Weights of a small transformer language model.
Size: 8 layers, width 256, 4 heads of 64, MLP 704 SwiGLU, vocabulary 2610, 7.8M parameters.
Architecture: RMSNorm before each block, untied embeddings.
Training: 233M tokens, 4839 steps.
Each number is 128 + 32 x the weight over its row's rms, rounded and kept within 0 to 255. Layers, rows and columns count from 0. Numbers have three digits each. The size before them is the row's rms in percent of the matrix's.

# layer 4 MLP gate, 704x256, rms 0.102, rows 229-300, columns 128-191
093:146116169052157139132158142127105150185152111083168077143155099161065108128148162127075097171160161138128144117143145100096194141117129139118102125131063086140095135114092111134119145034131159
100:149108173116097118108148127144105189101104103107094075104101142124169089115111177162140085151131132103105137149071200129127143125136139083126081146116123172155239098111054143171121115160071079
100:162145131105140117063090126229146113112087115118076135177113196115144112140148102156152155151103120145155094114161152113167128164164143099125127127172083175200124129159075156103087088119124215
096:107134137109096089116141105170122117151108128091141151097102181118097121139084111148098125135134091165097132160134092081092182168090113092091148155150125184132120238113124126122113088134075103
096:158136122121099154101063157110128116121128163121092117150103089166128148070163086113137100128109153155112159140133118159164163182189079142110165179127083075116087105166137092077120097108144120
099:186142086178184132103112088139179128142153181140159156067114100099120126090154176071080132181076119139087094164096153172099146121157139072147137164146090106139048084182129153094160148100115111
099:083064108130062108188156107094111153138092144153147109156158131100102100113148127081104172112138071109152079104186158158167099183143063107107146115113140100094092116132138073138121165084116081
107:162149120077169097095170071142074095121145117133128125126095101062118150087160136173094142087102145154114111119152135137081103164163133101166103131130111090130113078139166121140135139156118139
094:125123071092131150037174143149121121153122107141091140102126166165131158170127109123146131131150153130092100087109191193127157132134164126127102115136119063089149139147119137134107139140135091
094:179133069112125190152160144132114145126101112111115124153133179152156113139150129114186169111094091127170133123153148103172086107098099102144112162069154120140095141114104122177149115129196127
109:123077128118100096094158120129134146079131160103181081141111125132089150089157148081098107138159176170180182152173128151076127079149085143132122125150151143111112189177119134148147103159137128
096:097109106185079127194108202132132095129125151125143078131115102157099157183116135095083109128134189137125160137096131137143110100096130171150107135164099142163145140105137110111081085084116124
091:065148111088120129168188134108128102137089119092125143122162144069156200107148102170136100143166114154175084099112160103126160119135180176125136135183097135156100184153146085121178079174134144
100:135160090152114121171136143131147122146125137144091126118100169066177153208147061100123098132061172114156077166134131113181106119151154103113075141097098077134156137150112119089133071120094094
101:127151142093122152076141137124174075122116162072109136054097128135140133139060115180067180133143129082122070103125119110099141196130150060116151160142110114179156108137099134095102137100167163
102:133093131089136161148088174155155093091089154120161148184072131115156168163173111141104158146069121108122152096173130128165172096146154149143080119116185113142176139141066152162083095104120171
100:133165142118134179127058139117141124140106138173150116166092117092138055189114150164189156120142126104104096104121117136101156125109139122131095121135122097150139148154106138149098085131131156
101:115138153131107142081161173132117073127063162132052072177113083152128101126119147142098193142129136112216124103104102157084123093151192150112111157102124127154142086141078196142129115104131135
098:108145125087152120125134131088103069156116114147140079151106166171104117129134122132057172152082169119156150144133170088161109137144150110078146196149156121138074182154069104104118105067176088
099:108163166067101160064129095168108084123167147165110126069082186127077149123148208144055133161108139138116124081096132119131155119141144049161180133110137181150132162068115140125135099162068185
096:092183123116093159147149169125146148147152185092111073096164166098071132169051144098127109142143146151108125175163097136115165146086087109095131117167104138145114101176078172094127097154082174
101:161184125072121144115148100178174144112126084116190062140166143128104157136095147143154127155110094147170076145150131113135084173186048170114154089145193091070080184071136101118112145100179142
101:153115131132084098134148103142100129107104142135149145124107130192160048114191119111116120095120114153149072085166141142132144140100110125132115155132058085138091130087088114121202124114081108
099:134182134112184099087174150143156156147140144113159183164202140158122101103128195095132155132121147141112124097083086102153152121092111107202108139122156087068159201118145088127170136154094126
096:128136149141211124117100133190123134157089150053102107075100095095099140109156193161135065181105136102078099153150119099185107118120099159132102091099121087101128140105098111129139064125198082
100:125073136143126081146088134100099160078108087068090135104146139146130095138137151142131119142090150142112116188071182101157182096125137141045108158185129133161160111102137134118113091093148170
097:099074101083121137183136120152116128127159080103116157104159128137141149140142063101082206192179144120130075156088143121156103104156095137152123178095182171084152168066120110087082108122166185
101:122193131127141141227158124177144101120126076169044138142164124118097183150100138101126106167110150132128151133079141123131204127107071151182188137126139131068150163123096144143197131108118159
102:160091149076022175168167114151144173137147119141177081114145140150145145141132154148104122074087115150157109108077135122107052164129150178143122125112119120135092164133119197120066099137096192
094:141119111160095164167106120088109151139118121149131168158102131107097132118089142094120141171082099107192093153154108101184114190158119127143120125135174085113081105120153104111096114119193144
102:105141117091182134087129139077207176131002130159155157135134120152159104133132168122155131140090175121172078096137213159152122132092105159127127149158173147124172132140105102096127123155129079
101:185114133179059129093164146141134163186119174120115190180145058147167111139120123105137192089126164103084156109083199119153068136160141092094113172096175085129119143157133102106102094107126161
094:133100092101031112081152078133148099181105097082090136067128188138080116132128138089172170175099113141166127184173146125171141113170143104186101132165177114163127091175154092112203096106185099
095:111102166103159114097152135126111121063094141116148135123193108143125069119141168179157135119128113135163091148147092069079138086148062150117122110109106117155122114167137086126086070119128113
102:139155140140145174160155140092116148096092135087124140091122160107074161135114137066191123098067141074074105190147104164109105150159115109108098126096112130179089098133141106135103150084133133
097:130107095096129108112070112114142112118093118080100088065109178131151171183082144128145170124123187137155055121142150221121133155103108188100125166194138051120099129163168140124112123144100135
096:121139127128155073172136171090160112184093137112113124176102104093144145146165108127143142087140160126137138079150136135061102135173085150169171150160185121211084114126179109139137092156110080
108:105197148145120183124186116177125057137094139127097138119220162183183122226139140116126172099063151126102120125156088145122141110143114165103088106104134105140119143149108201141110152119078118
101:135090132173091148155112108094177153149123079138051125144079146093113155146143132083144161131169170089170155139138134133145151179175165069139122137157171160140115143181098155152144158191108099
102:198150135084133137142097155094114128124149234133079137129167150132140137125088045174171120118155182120166039161125142132113163112149081136117115141139115122057187146189078180070155155131150121
098:142108078133164178143118165163073189125131122142110132126082102132115118124083096179142093151120118129129162128125170136109051161146110081115090144164118177154127161157142117127076099159145168
113:132113095122112203132095150097115131167091139152110166115067130134127165162128153153150116082161149089117137164149120149113136126119108095169166089154175134154113068154130156116109139207151141
099:189093162095137077195133121087111086151136139071118108159115158084117136115149062150103112096118107092154091097138162156129193157146133121114127090131080123111135093067171090076154117080114102
104:109170144148115142101115112078155110090146137097127080135135096157084158120110122147096158102146140147167143114128161124190129136160098142118136161097103140116133167089118070150148110106119096
093:138156084144128170103141105096103146108130142117154093046099109104101152189171111158092113078090162186122104119131123164135136097202110101093085196110119186144173085131090071132135157145126131
111:197170103108119210167150096126178126142135079167171126104124081165147116082155139160144120118086128076182072088156103110195154129134144140163191132087135088121142083145080120152139138142122123
105:165163107131175143156100141127108099137082091151131088121129104163147159084182076147169163217134107143104143124152140106193089183126138074143098155171114158147180088111173148147169144143106112
099:147068109174166048149098086148104105105142161051082111104114114103119180160132125098142111139183147116137121106134113177101181116182114125128158096185103113078099111122099114095065112109160185
104:173151122066135107121093138049149168140133100144173136159139152134128135164108114167093114080082116058198176142174133120114097109079166147126154072154155145082065096113124139133086166110084136
100:117151115130132188144126103147137093159158185167139088120131135045121085130127136137157135168153177186120158166109075084104107093146178079126151142146155168182108143121113146148136152124097166
102:102084135143130139126133122171136143126068136125132151173110142132160147072155179140093178153108122145107099149128213157102163160201164130128138106149159116151143138095153162163139169122103103
099:115127158134120159126208102138111128135096127066118078186052152153071136152189160189150120137172147099198158166097088135096154103130158161130126101149126117128164111129091131125099121120109141
100:149156136072088084152146132157100115114111112154125129115182165126099116086137170119168150129134131159114119062122129121137129100108165130157136108083159088072151142128092115175136117118157103
096:122156109148064117164119089157163147145142104124093156111094116049160093126107136110162158120160114117086098076113164169125068168148091115127084105161123118088172126163186145100099090107105122
098:143171113117122099158125088133142116147086164083104097117160129130151139158087104133126104126117024143151164156084087113103161110137062167171117151078126101104148130121055121084118117144114114
098:131211092153094120152053127161106156136120160069137124133177141128080127162155151162061101175129129134129100058107069124124114124112181100116129077119119159123140115158087105132104164048116107
093:151116156186129178060115112178096108106159175083161092095139116129117177153147101126187154159151166078163159168164099177147126137153096189076077096095157106121128134087103131146126114125112105
098:185130167122155093145125101127152111141070163154104143122154185125139145131130089083083062162124128115128124116128138135126141151151153115135147104130146135120173154114044108119090110140090132
105:135133037147167122097121109083183084183096157146116104146177094109078100205132157099183097157121092165159148156127183131142134104130081104167115121138088102106106119092148117101160180092130156
101:127115070091106139069189143104157126221131085146141151109186154139091090102110158134150142058156119097100182121159136117120141085138160128113083102191089067107147095142134146148148118126155098
105:107137098138204074133120122091177132152126089060126148088139114193102119128159075172094075177083117196131102084133144183127150129174170166125130111141140111158110124133144126189186187116131140
106:145137129111183099118115137153128127018128179174106126123138147106094102131129140090125194120117117149178056128159081111171148134109079186143117111132125186118121111121155142151127089139126119
098:099151128104162089149150137160083187169077126115094068085099161132086106095126155179163115112082129146084141097117190156133158126156098149110081131076187155137122138094108096139143075149190084
108:134114115111070128180108095219092176070139101184104107113168136127109137127157120162170149204162212114096131158148062068116095124156124146110064134086104104156150084171141106145161118124160196
106:147171069113111069125120111137097085129111142159124113096099165162095168134132130082127153159148135173113124165071133125133110120154148091142157193142081186105102124106141139156100195109162192
103:104110141138112088152131068100171115141155122083108145101082158108151165079128104114185155140153172135142085134175074124110205125141087077154104150160133147166105082175133111065165138126136153
096:153123089141148141121102145184125137120100134072160112117116141157125215157152186133118129063219136157117097101107113127188148141167075177096162096125119094175090112154097120112089131153136149
100:137104077193089102115132096096138165170113094116121129127138121133141156169133147135188115181157119116111118119190143141171139121101166143122144089157174140090068161106088124137126161108103067
099:148113171100149125132092138113083160118136125143075147140139163140122150141115149100147130137133125113151139122124106141118154054159155127125162062155137110162142150068104162089169112125129142
105:095151102114126083096178144098108095103108175093163086112120087172120043159124163117124171120097124143135173091145125159142128152123196122207129150210125106154135098126142106081096194117142147
097:077103176173060110129085142081135163116141116120114131170178153129135127178141123157154068108111061120157134147156125169127180068134145157195129160164150148117090122153099135109152117144176129
101:138078179118122087138142129166108204121143079104086178099171186216119107182090168106152127146131149117119063146098162082145149116114121096190068114144143095091109146122126070127079159077133112
# layer 4 MLP up, 704x256, rms 0.107, rows 229-299, columns 128-191
093:114188094162160127199114153089086106114113116102212095144152112144097085111169157168073136119101159134156109179152140117174125171134118129093185128066152160158125142091140137162150095153137031
096:133122194119106126158117125097126121125119071136118161139164070143146101057140229111157125106066142173097137134118090189121138095197138183119123142138093153129186166188035133169133164088213148
102:132159136104057171224128160165161142129085119150079119144088151082155114083147129097087154154072144074075172117098140153146098139127123133104127159181136125093127100202107122100100186173124108
097:176139116132135130172137137090167125121121082130163080166187140110110135145127156134108078080183149134094123156155101144140103146163151175132089125165117100128126190166148143169132108100145176
101:105171103095105086083138163154147113133063144183140113102088100158107102064124165113122169109097190084118128164164160110140138127172159133161161176152117153176143146062131161100110134147110175
104:149107135113188127099162168134158080170130153149163124108118153047137167074115050141135121103151129125127189156089110196080096143155148124104129172115123079130139121159131124127137161109126178
099:148146167161095183105066124171186124139143137110088093128132109135147191102092126156090125144104112166159164079149147167195094165121102066128116119121133142175129161156098124133083119162104130
096:137184100104169108104116143088158179114153119120070087119097093106141145134151095094150136153060148136126086113107160155092142160174149131138158113110088057108138064116170102114100131129082125
093:176133160121135107188102152091130136193124156171083130103142148093153173087126110156144109110118150170103121136113139168152122171132161149163138125109161120112140120117057178166158158157108082
095:122201146075158094176111192131103086186109145138115091073138113106112157139143143128109163140096178197138107117136160145033149134136173073187093214095107157135103093125064113105090108180120149
111:100106157077144065071146158130078135140084114129122114123101105053038085109141086154128116161127137149161143157114131141127124150205133129135171089147145186091114141180213114115182165135146202
099:128096067143114141121092144108077116081105199119124156166143103140122085178144147093105189083255146135138117166130152162112136114140079128167138146053121097143133156084102102094095091046147129
098:055123093162144140151116133104135088134101064080115106135131108079148123127141114137097156122114106163116134056108120152126188098133150191077139134130138101068129142093099105153115121044131066
094:114150122158115124035121073142192163179121178139098134112151141146143099085111089136110107124114154158119126119095105119114178086047174171108118135134181054145146134114090088103116147113150120
100:063082131163124155064143105162068103132106112122151125130070090072087117178117141148102193133121112130152086129139149091122103123106157125129095123117103090096052117183162206062103149145157144
101:121140093066212102110091095131193093083157091073108113142134188097095078093162131138110119160061102163120142114154120198159091082135153116050113175130097141155118172149147116120164098114122117
114:038100124097159146127155109076085104118144107109123143145141137156144137127141101156114066109136173079144072078111180125091160156051051067072152147060156145115106126169128118172062187119154117
102:126171098139066160135124130150128103192108134123099147119157122060150141186098154130142160101147118122148185126152078158153113154157144122160138086133155153157148092186102141086121081144138125
095:156142154147104129085159110134145096161084084112158084111111140141107137155152124173104133200132138163089141067091107100117159125133138082168098121170151090134180058138097119135121145153064081
097:143124184098142131099141127106177173164156137180107157075106112087169127094118142136154096195110082153036076122116097129181153164105144151142097130175127084173139120132139099097094085135126156
094:099067120122156173109079109112144155146095074130089117106114142156137158095124148179159148147065123118097169143109111143151137069063147178132128103085160067119169173125073040079106113133120096
103:095084089154158061127133142114113129163113151158078100062124103080127165089123097155156148120131061170193116140099132101095114133145169060123150111098110148143160178139148180118091075082102087
103:153125103163119117209168144095125115089099145137094099142127150141128150135107130155132126072066077088119161139105130118103145132215168079165135111161189076154114056136166152146157094110145132
097:151164154108106151177105104094145141122096142124174134153091192125159146122146163138186120137155116186160072155067130112115130137098190122116142150117150086127163110144128071168118154131116151
094:117115161159134106145125164152111092136136150079110081235182166129128152086121126106081121089139162178122097137093111131085127116098130088105139111090184133153138126136175155163124121124105148
099:081150066132185150115124069142096157114148140170120185154110145082122141167166092066105132088131082149110139112134140162085175166111102152152108109121146116068113090167094183067176082120139102
102:106127155114145150115098109136161119163136116135120139090130176094116143127043111166133095056152125098134104180084142128198094147073115128186127126153078147088105164129108164132112103102055129
099:121134085166153178067117108170171155141133139128194096158195146084137141132186092105081142153169124151096068125123066109113052107164127136095072109133112141104087168148185120125057126177109148
100:100082122106091119169158131131075106112116103120114158125176157145050148088138121150149105111077056140137122104125135109169121049091180070119188113100133144178106059117121172116122117090087246
104:145130081114099101097145083150122084076104161153153123116142076165215145140153100122170125126144135142122123104128144155114117103085113182127139132131104115168153104158062192172172118069094105
105:163115118123117156117163150141150163185127100124107168147140138069146110149139144118071134144135064122141140144047117095079132135172105131142188085047142127077107157158082090121162165095102148
099:135076167114139116105115091176148186121145139128146118184102137138116085133128122123126111072084136102141123142156123139182119109114112190103074057164116134129138075053130120150038125139109104
099:147120160112088183098098091174105133169088127123116139198094140120129164144162098094153103139154138119175116166166168153207109118127087138166078130115121157167081054113145126105150154161143103
099:081089227131096142115097061150138136073051108136143165155134157128146092161138092118123092153116167121151073164134120147178125151105176128119114085090064072164144120133106147117147119083159206
108:157169144133107140009113054110140160138122175108138100104129119065121117166196090070106101131145153096112094162139121151170150121106103065165148152146108121119104105092132080074127158111075067
095:183095104145082087159101112160095095145099135094090184122111171124112113193139156133195146128134165150158143119133106099104156120150116131140145113080163122170183182140110181174143078112071114
096:175157125089104096175128171129157134139126153108179170109129131147161139085102159188135089065134122107133095074130105137155102117153093119095130131134100108145180047109121102140145161171118113
103:130081117147104106027147124124177200135143126134149077105138123105102119077186141108138132203136097124113103080186105139123159141113108112107143126170107098150099136138105161125102111167143114
107:088137137117236146156122135171098126161087174133100142158167090105159159120105180123108100145151061062104069143114150133097114121083058132119188168131140104104150121121136131128172176134127077
103:115157109153151158110108103107119076141096098035118135127122122165135107191082120127123111102155122149099165123136140133095032152113093164169093102181123083096156140117121128175136138129140152
096:170086131187142086143232135095160137088075140139187144160146144108195086144141118109108167141166113173120160097095066078123180127129104154181111105109183137147135106154204128086149152102122143
115:124106070136128097171100108155169162134098130119073114120101059117107133091136102141137131124151108106142136119065081118098121126126102172086113121139124137130103097084084112106117131100107144
091:173125108110102093180163110135181082156161097159123173139090110183177127128149069139177099172161104146106077144100129172110153135155154159127128124126112156155136105114103111182080160137139138
106:151171131090094163185126138121154185116050084088116104124120172121105143106114125110096067140068152117105114132163099151100120103117063100161142111167156116114134157108158160093131105097114116
091:171152124104133100131158100128176103093097090133085125162177097136116107068237095099140173131133161083115111168089115065109151140169132100126165106116100149073119168067100085115150155116087111
105:108077138165151092151111128160179107105155105180096094172110163068147103117177112133088125129133166135105171103111131155093117134174161115113136092173208099109099124094070115131121065142118128
105:096094154051152105142127126108184174120144139111116123114081141091107090159122131072120062080082105187139124112134138139166144123101091133074099122186140150096132087107160100120135143115106134
102:130162138158135065115133134078141145155136105164098158154071154096122122150085076134115146186138147171174086146161162138117135132141130132154162185189089104124190180104135143157107163128170112
109:132039107097094118117109127132120148086148127141126156095146165129125112145132120162062131098117142118103167168125164148146135131161131152136136096094080155140104108165135078142127051073110087
099:131138161092079075155089131125166159142165088157158128125140103128077195132138067145096191127145115112115151078149133115107124133139087158181137116096089100119114087169141121084113115148142145
100:146075095123106147144111110138064123078200141120118201092173172124173125145168182125110162097124037126062138101140158161059128128115099083095115075122141180121114128173130141140091100142112126
103:143111132132139117156149103128133105121118171189132104092176162122078126111135129145152127153126113133122093143142146059117128051115188110138129080165158042150172155120089129149065136084119056
104:158080110124125087135160164145178069109137199068137151185123105123094112088208098108222103125084146179113127091112118165110160135101142124115121155145167141148155118077127120127109115081070117
096:127114141117160120143108155143098090127128158122092108153135161157121070136114140110095142130118186093153106101137121120077125176106106133075121103103077149129056136135128173201146121132130114
100:115156083116113159133100126115147132121117127133195106154152101157125122117161146094081131145200168172114115113090110127182180106152135103164124162128161173143092185132128160052119131107186151
095:103129189094143159115144140070136089058090193186138179092123096153118153106115074084162124119120121110154117169119132099106057089069158131150106093121106133140221121129143148122136150169123154
094:063178130151157120094083107126120141101073221121103112100147155144106123120129164197194172213161140164123160119123120100155147167156176139143079074095085135107161141125102124127147149060140131
099:172085132104121075183148133097096140101124141130164181073148087181120096133168146143112182150151121166120102090193086096142158126175112218138094066162217144131120138096136077139108177057087166
100:166172155115123108155173130168132171121080139129154140138098094054181160118188098155104136129214150094128097096125128129134125180154148124138163129175114080113064099113093115158104098127133155
095:120151163092105085148165135130075188107154102166105179086061168092182124103161115091109172103128075109129159115072106202120122099125133185106122084162101058171089094126098140104151067130149078
107:163103159078130118158138104101151129174121147143056126088113154184139116151072136111122100178140119087083088117088145157167159109214136136147133147118137157159109088197115056151172104129159180
106:134153112139154162143124075053115141125167105169158142117123159130188109159166147113060132134177189146113121082156098080093115161147098095148147165136137127085208085123154100147149106125207134
093:105140119180129150037078182105132114191150119139130115146174169109154154165120167147133136097110149233073085114128135137101117113128117113101117094107105057064171137143140109202090111126131112
104:117112157139182119072139197148076130123112168100088130121106092123172136117105139144146111049159102129129113097144146062122106102110127131121064130173149135108149122102160106188106170131143122
108:163064127157093157073094155149128171091149149139104088083137179175091098166126121086146100131163106159176155185104127101171143164115154105128149164082106163115082118128182128145090083091067145
100:127095157146148127139098150083136157170118124158166065087155159088115153138123137101135161117097150075153135162179094172140171100163115105118143146137152113138120152154130125114160085132152138
090:100115160087102054118110085168185130130166094119106133149116116132114147180109147074129131154080084104148124080142059120136175149182145117092157096157099098098113088137113101080134140158131137
096:101122114070141162137136061175096131173122182123130144087135154044096154145142119129101165139100163102083163092163174148108117067125145179140114166129131108148103072118084117111083172080156134
100:145094124156196111071116107125162171130114097211123109091098118151130158096078111124135170089138115108132147139148103163066143103131168111140141159135133088110111152156099120115115136148127162
104:172099139131078079170094106133105160110075125167164143099098116135046102163124130124121212126145134102111166154151108129095096126143088151154072123192105178155137123091166091128171141144120119
101:147131084066134089167158150117090087124143176081148170148132128112126089143087168142135087140066118130086084073084125101089111145105159105119165136080143120162176100103108121133133134143119134
# layer 4 MLP down (transposed), 704x256, rms 0.0358, rows 229-299, columns 128-191
093:101164088164116132054133140132130175126142142164131156213139148163105159190144067147103186098143147100133156125108120146136107148134104129120122174185085137129139158132125107172138153115087138
099:095137124213118169117164173137176106142114152140140186134096091154085097155171154138209141095137125118163093130123147152114154154168104103125112114162103124140094139129136091149109079137090152
104:144175161065092140142181173158150102108135133123158100086135165137099093186187168119104104110080140210100184203140141174123142148195145074129115194096114167175087165138125152126084107061165077
099:166172161200027178158114152145157068119165120128160084083099149160132142100105169077146087125180104166174080135111146148108166180132117132083104107125090109151135147115174075129162167094120105
099:166107119165106168146077178105114138095105145105139122134163194172126144110112114192170140120112064175124115116122185128132158115169116101123131128151206195125146156115158142134205114087105141
103:156124107125167107143136151094090162119138117118074115145199050162139142147109158125120143107119177140111097123125106065115093139098128124119115123113105127143107091165151081058112101129208181
100:079158152122155118128132099124131119144216131141142093106046147191114178086181131130123208183106114105124121133108122090092115163098114158140135086112111171132129099159145093133107161147113134
098:193159171106067106145093163150137118145084145117082112120208153098171110153160145066160177121123175104105171087084125155133159092173064109097135112071146123141139129144098177077097094057111121
091:163146129163128189126141154133101191150142120140196114120084110122118138100134159130089072158141120138124145121099125151096104087054163155101094184093118166110104122119138151173077087073078130
095:154084104124091132093116135106111101112133149159220149151107162130079174139162154216129163138157093127056106091138127137111162117146144117112206074106108134147105203154178130178143083111115129
104:139077192162150137165085180137115104128112199118105115148134158112132103147107145127179147171207080134171124153092096147117131119091136140160195108080081069174103174126156176147163151154112153
100:092147101152118135129155135077156125152183120156072139115072164094075143135145121109146186190111118096123131112070147085135132186148101155125085116047118131059163181188099109081145098118142144
101:114100113094164138155154118110153200061054139130107158104073122143076151091165146123172088154133116164105127096111129103101156082080130136095160144098123078110127078131110121092144089109159185
097:128118100168119138181108146140099093171169111136111182157072163163111126150128110136108151180077123161116157132078159099118138098106122139118120140090108118155120048134136163076102089128184107
100:135106158098129145108067126071116151156091149084108083145105107105083155104107175193111222120174132079109106110183127118125116146130147179089128082114070118172151107176062077182135112123143185
093:147171140171085216114170132131064138159149158166153101137106177164090111100094149151126110174139148091131076063155138050185134114071147158139092177146126178138135130157152101097117118145099133
102:121116139169114123129170106147125120100124087087192173149104135156121103138101118149127084130129105124125102116085128064171062121108164138112180142112152156102121166100070163078144121141124174
101:109158119128118137132151135129135158117132095099076103116089108145122184139115054161107140090091135113108144080097099191133079128149106117153137123113114084100144099173103187105067139097138123
096:112121100097183121150112076146146150166169100178154152154083077130176146113070104056139157121143144091145121132141070147112134144095142162154063168131107164161164152119163115125148162146137145
095:080066122190169064143180170110105117109106157161110141140131146105134159101150094134148127143167108117194182178124140094107144093118156118194106099139160177136110100172114147084143190178093160
098:079152070093102143152101112159121107178106099221079143136122075106115182139119124137112182123144145150172117118123105128107093138112144148101124154113148153148087066098110156172128141096140103
099:142167102138122085146141141107136127138094160146178087112156105135241129083094144157111119145155145130148154158102132166076184126142141142144121136193085150148111129142158218127114053105121130
099:089098121113153135070158143193138149086140131114142061185133107112078127143133069084141132129126149173149119100152121064083119130136162086114205117144135155144135063143054180107109149160140096
101:172146092129158132104122153122096173102170157104105132143102123136181145092175111138129118141107120168130129123111099097077157144182171094114157080136146183136102157129114146154110178107168167
095:100162102118112155146130118119145136156120111074113091181085066117094177141129104142099094124206114197112119143124108077165107142073127117169186132157087140112085118117083152075148123159171143
098:135148158119157186184163163148093164150067112145056156164109129108145046204135146146107153130101221171091126109124114092144118127102096066149086151147120043094152161085163104076118091176135120
103:090127190133184108119134094175120144053099117201196129130153104134140115157123139121123113105098112173071159167124143090116168111102127110112122119068114152219069100057169130136110185118133149
103:105128055166117149101110152122129100133117134129124127142128116057122139147093149157110180094143155042086142178086129135116111146131112099182110086162138137139157099154159063162096107140090093
103:090130165080136147099090124151148118181126108073134139154081104106085062161189113105077095096115080151161122133057156157098122091158171101117170066168121115136090152131186148197055132103180107
084:090120104097114073113107077150054097116131123172143100174176117159104158164109115117144101085156153137079172133133133134074117077111104126091192161158073175139141118126103137158180088101097165
099:125071160111146131189182178114151171119102092131113152142060134121151145109118068138092100149096080118112114128176148138154067120187177061111117103130148079138139078093125084097119132160138068
098:107120159175105124067194160140096126106096156125162073123135149118142131148092075051117143076164159121167173124140108130101118147120225113072211100144163118167120116146171153093117147095109137
100:042144119182188138155171129136124167073072215100063103166175117126119115182133133166140107139155136181104164129095119141214118134147091108167143143146103136133120165173154133107132146092033120
097:178080114152138125098157122126125078125178156174108105118227177063175111141089135060158099109156104129152148152130130107075095084117083131102153136145115195112158171112113130149136087136144215
105:111136124113156165117104114158137104137091112144089194134153166102142160141125141143134108191077028143095134142111119164164131121173141129134123166145080113151129099127104142135112123108133102
098:149167161144174153133133166125136093157122187136131090163120180121112098118131111097096082117138097098178097177135095193145132143189103058145099093135089034102071246140152127109158079174093184
098:081176178137106137112089140117110148119185075114168134119109121056132189168134123145133100116136114100124072102072123150104097139128105091152137185181119147084133167140088182102071152146144111
101:105150141069143118138133055100205116136151131150139102155098125101110126108143174092169103082135207130163157142118150098121075083094131160124094080081129118083164193143083081081109137113156114
094:183079164116089106174132137130166088109146111156078128117080235126087150087102093140169140120154164143193146171088070161070167094188078172107095095173132113137143101141132148124122082133129103
101:109153130131195160118137145162070130096163156154150099145156086136123165165068124173149134126092175159156054206107178120173073082102104111055132087117064128140112136159147104133202133123131157
098:180146100150129138105113145126099150150179119124125075124137131136112116098134179115109068065048049108101130081137194110108130138106156116132073095163074095104158122120091139183105130117135112
110:147124141158121107148131161139065108148143148092138047122155157109113144128149114106167164150144141099113113138154166162101123152153128188139122189124134078078124202124131151118100077082161069
099:172123140179134132128141097146139157132161095108109126101090159123140132142126131153147111160129090119132150090178134154133144188126147119103170103073164103147125118106150132100098165095156124
101:166190125058130094175096163113088131138111105059114092183117123108133170101140094116149098157143118102103124038085120159128190126152157080183125123141118143089083177131162110043202086098137168
091:149130080135168087126143082175115109052122159150128070159122077156099141144099163137112150133097117114075158138209111136148108167104156129082153122098183139128124081151160107120135131113156148
103:122120124106081150167209149156133133098163156147086099162107127156091134115171136135066121110078110117116132161095143105152204136136142090107139174137122169167108132095066126115171160165142065
103:134150099163127153133139116129130099114106133097137109176105134148137127144103114168083134129149084091087185159134128093163096206158136212141120109092146077167145063151130132110098142053138146
099:188144105147128180105113135124146115172143144132100119079145117123093095107157191137151186140127144079061085142154122096125167144106060095081125119103094132164123167143089145115188135123141151
105:147159132109087066123166129108106147135123128141187115149125152085121117120149090163168135123114156107191161123129143179091136102093119106157156131174183141128162183102096120130119145099181136
095:139089116071134108084134000148113174075164160168174101153154160130103151093139150144170088083111181152146127135192189108086088094100084122084136111132086118143130103107090132166140094129154080
101:106138186149137136159125095165175160124141130123087137183167106134140085123162076081137161142165121149089167151117114185106164071156111018103130151159136208136103175219154119099118128114061084
104:167137106097131095160118202157163117167132138108126119168128062142121133146138147168143071190042123132142055126096077103205167151085141126085098138103124088147166152101155121153164176077104105
098:157154115153124109118133119072114110178075180114048098084115132105140135079096159097119113161154157088087145164196120083173120155131109148154044126145138073089169092144114123063132116168119148
099:124137059133104046132072115079149171110069143148097155140101160177099138085124184131151148099108190087125119144150147115106165144181133149112121149229113168109131163160123130102170166128120116
100:129134169140173151121180140158125143135071136152090144102183101119148103134184152139136151128134112149156116101167075180156098127154117126152123103153079167120140140165135139151138175129148133
099:120137089126126128099130131165101151133111091145123108067151160117093106109139167144162174168094163161141134149138143167133175089123074146167132095128146090111149116116125140125096156147103095
099:100161133086159149078091085079120131135172099114130100153148135118155152107107147119130135168108133149069131116150097137142106129128125067104123112108151111132088161103144092169128249119102165
101:118109168160089109127112114195110149097080123147165126130142125118088131137168144134121158112132115126142152125102057117080074167156085140136146111152153077139172136151088156075131105145187101
100:117135143159177114118145134139082094109079095168202074093121111122158108114133136154081101152110183150157171129125111116122092168101101153181119157136171169123091094099149086084077201162112159
098:104133144033171132165124175115074165161116100105107179129178092113156099162095110176150124124149139123115146163139147131149133112075118128152125137116148133167092125117114165099100072142073104
106:122119164153104111099201123145164044137141171101146047088106144148178151158211123119068135147118106136188166177111129111074176147102160152168143130090142131106212161144148144141102096148133091
106:135115136093105101103155101114149109134115145132077075148138111213081075128209114122191177103115202190141132128169104168121116125089074079112142197145093128095117118106140080160098112096097163
101:137120145123116136113181200139114124161144151085150087162121160108157086173138164080069118080124230107135106090142100138161148131084097135156129099127125102143011147119150048156150067098130064
102:090163136111178120144162175137128108158081113154149155158110133176165108085153113112148108224165134125094069137134140091075130209102118172162136128153149134137140153130114136139058087106143108
106:070078108149105151144103140133150103115108105129110134106098119114127129138146095108147184109157119181140183118112180166127141065133123178164105101125078114108120166107173113175133067098127106
095:130107166130102123136136117130147176114085130176104136182132127088184130108098141127097170091187150149096113118095104075106091138119139117105160111114081135114117149138102143130123091148087140
095:121162161183103122101108161123123147138111111110138112088113140101129096100129090165134115186041133106131194112155032148101099042130132033170076129148168153120104100089103125135155145128123108
102:165182196091175093080094189111143140063078086121120112118109100161121184116124098155104148127054174146134139107058109107156112055137180146142139137194102177143143140158124155162179097125167149
099:099101137163182114161163136054147148128108184151085127142109189149148074072139135179164119112209109123166166109152120134101122146123100113138125123171157166130118127191155174121133135119119165
096:165200095151131119124155152131126074125121197127214130126114073116150114190150117144093064121133131135137116097140173124085080121146168166192150115148139141131097162122149134144171117136171121
097:100136142157141076112165068135107213086102159100097080094111112168109143164134128184094091140103126134138124167117130161142095084122125070114104182088157149112104073114149109178151161129131154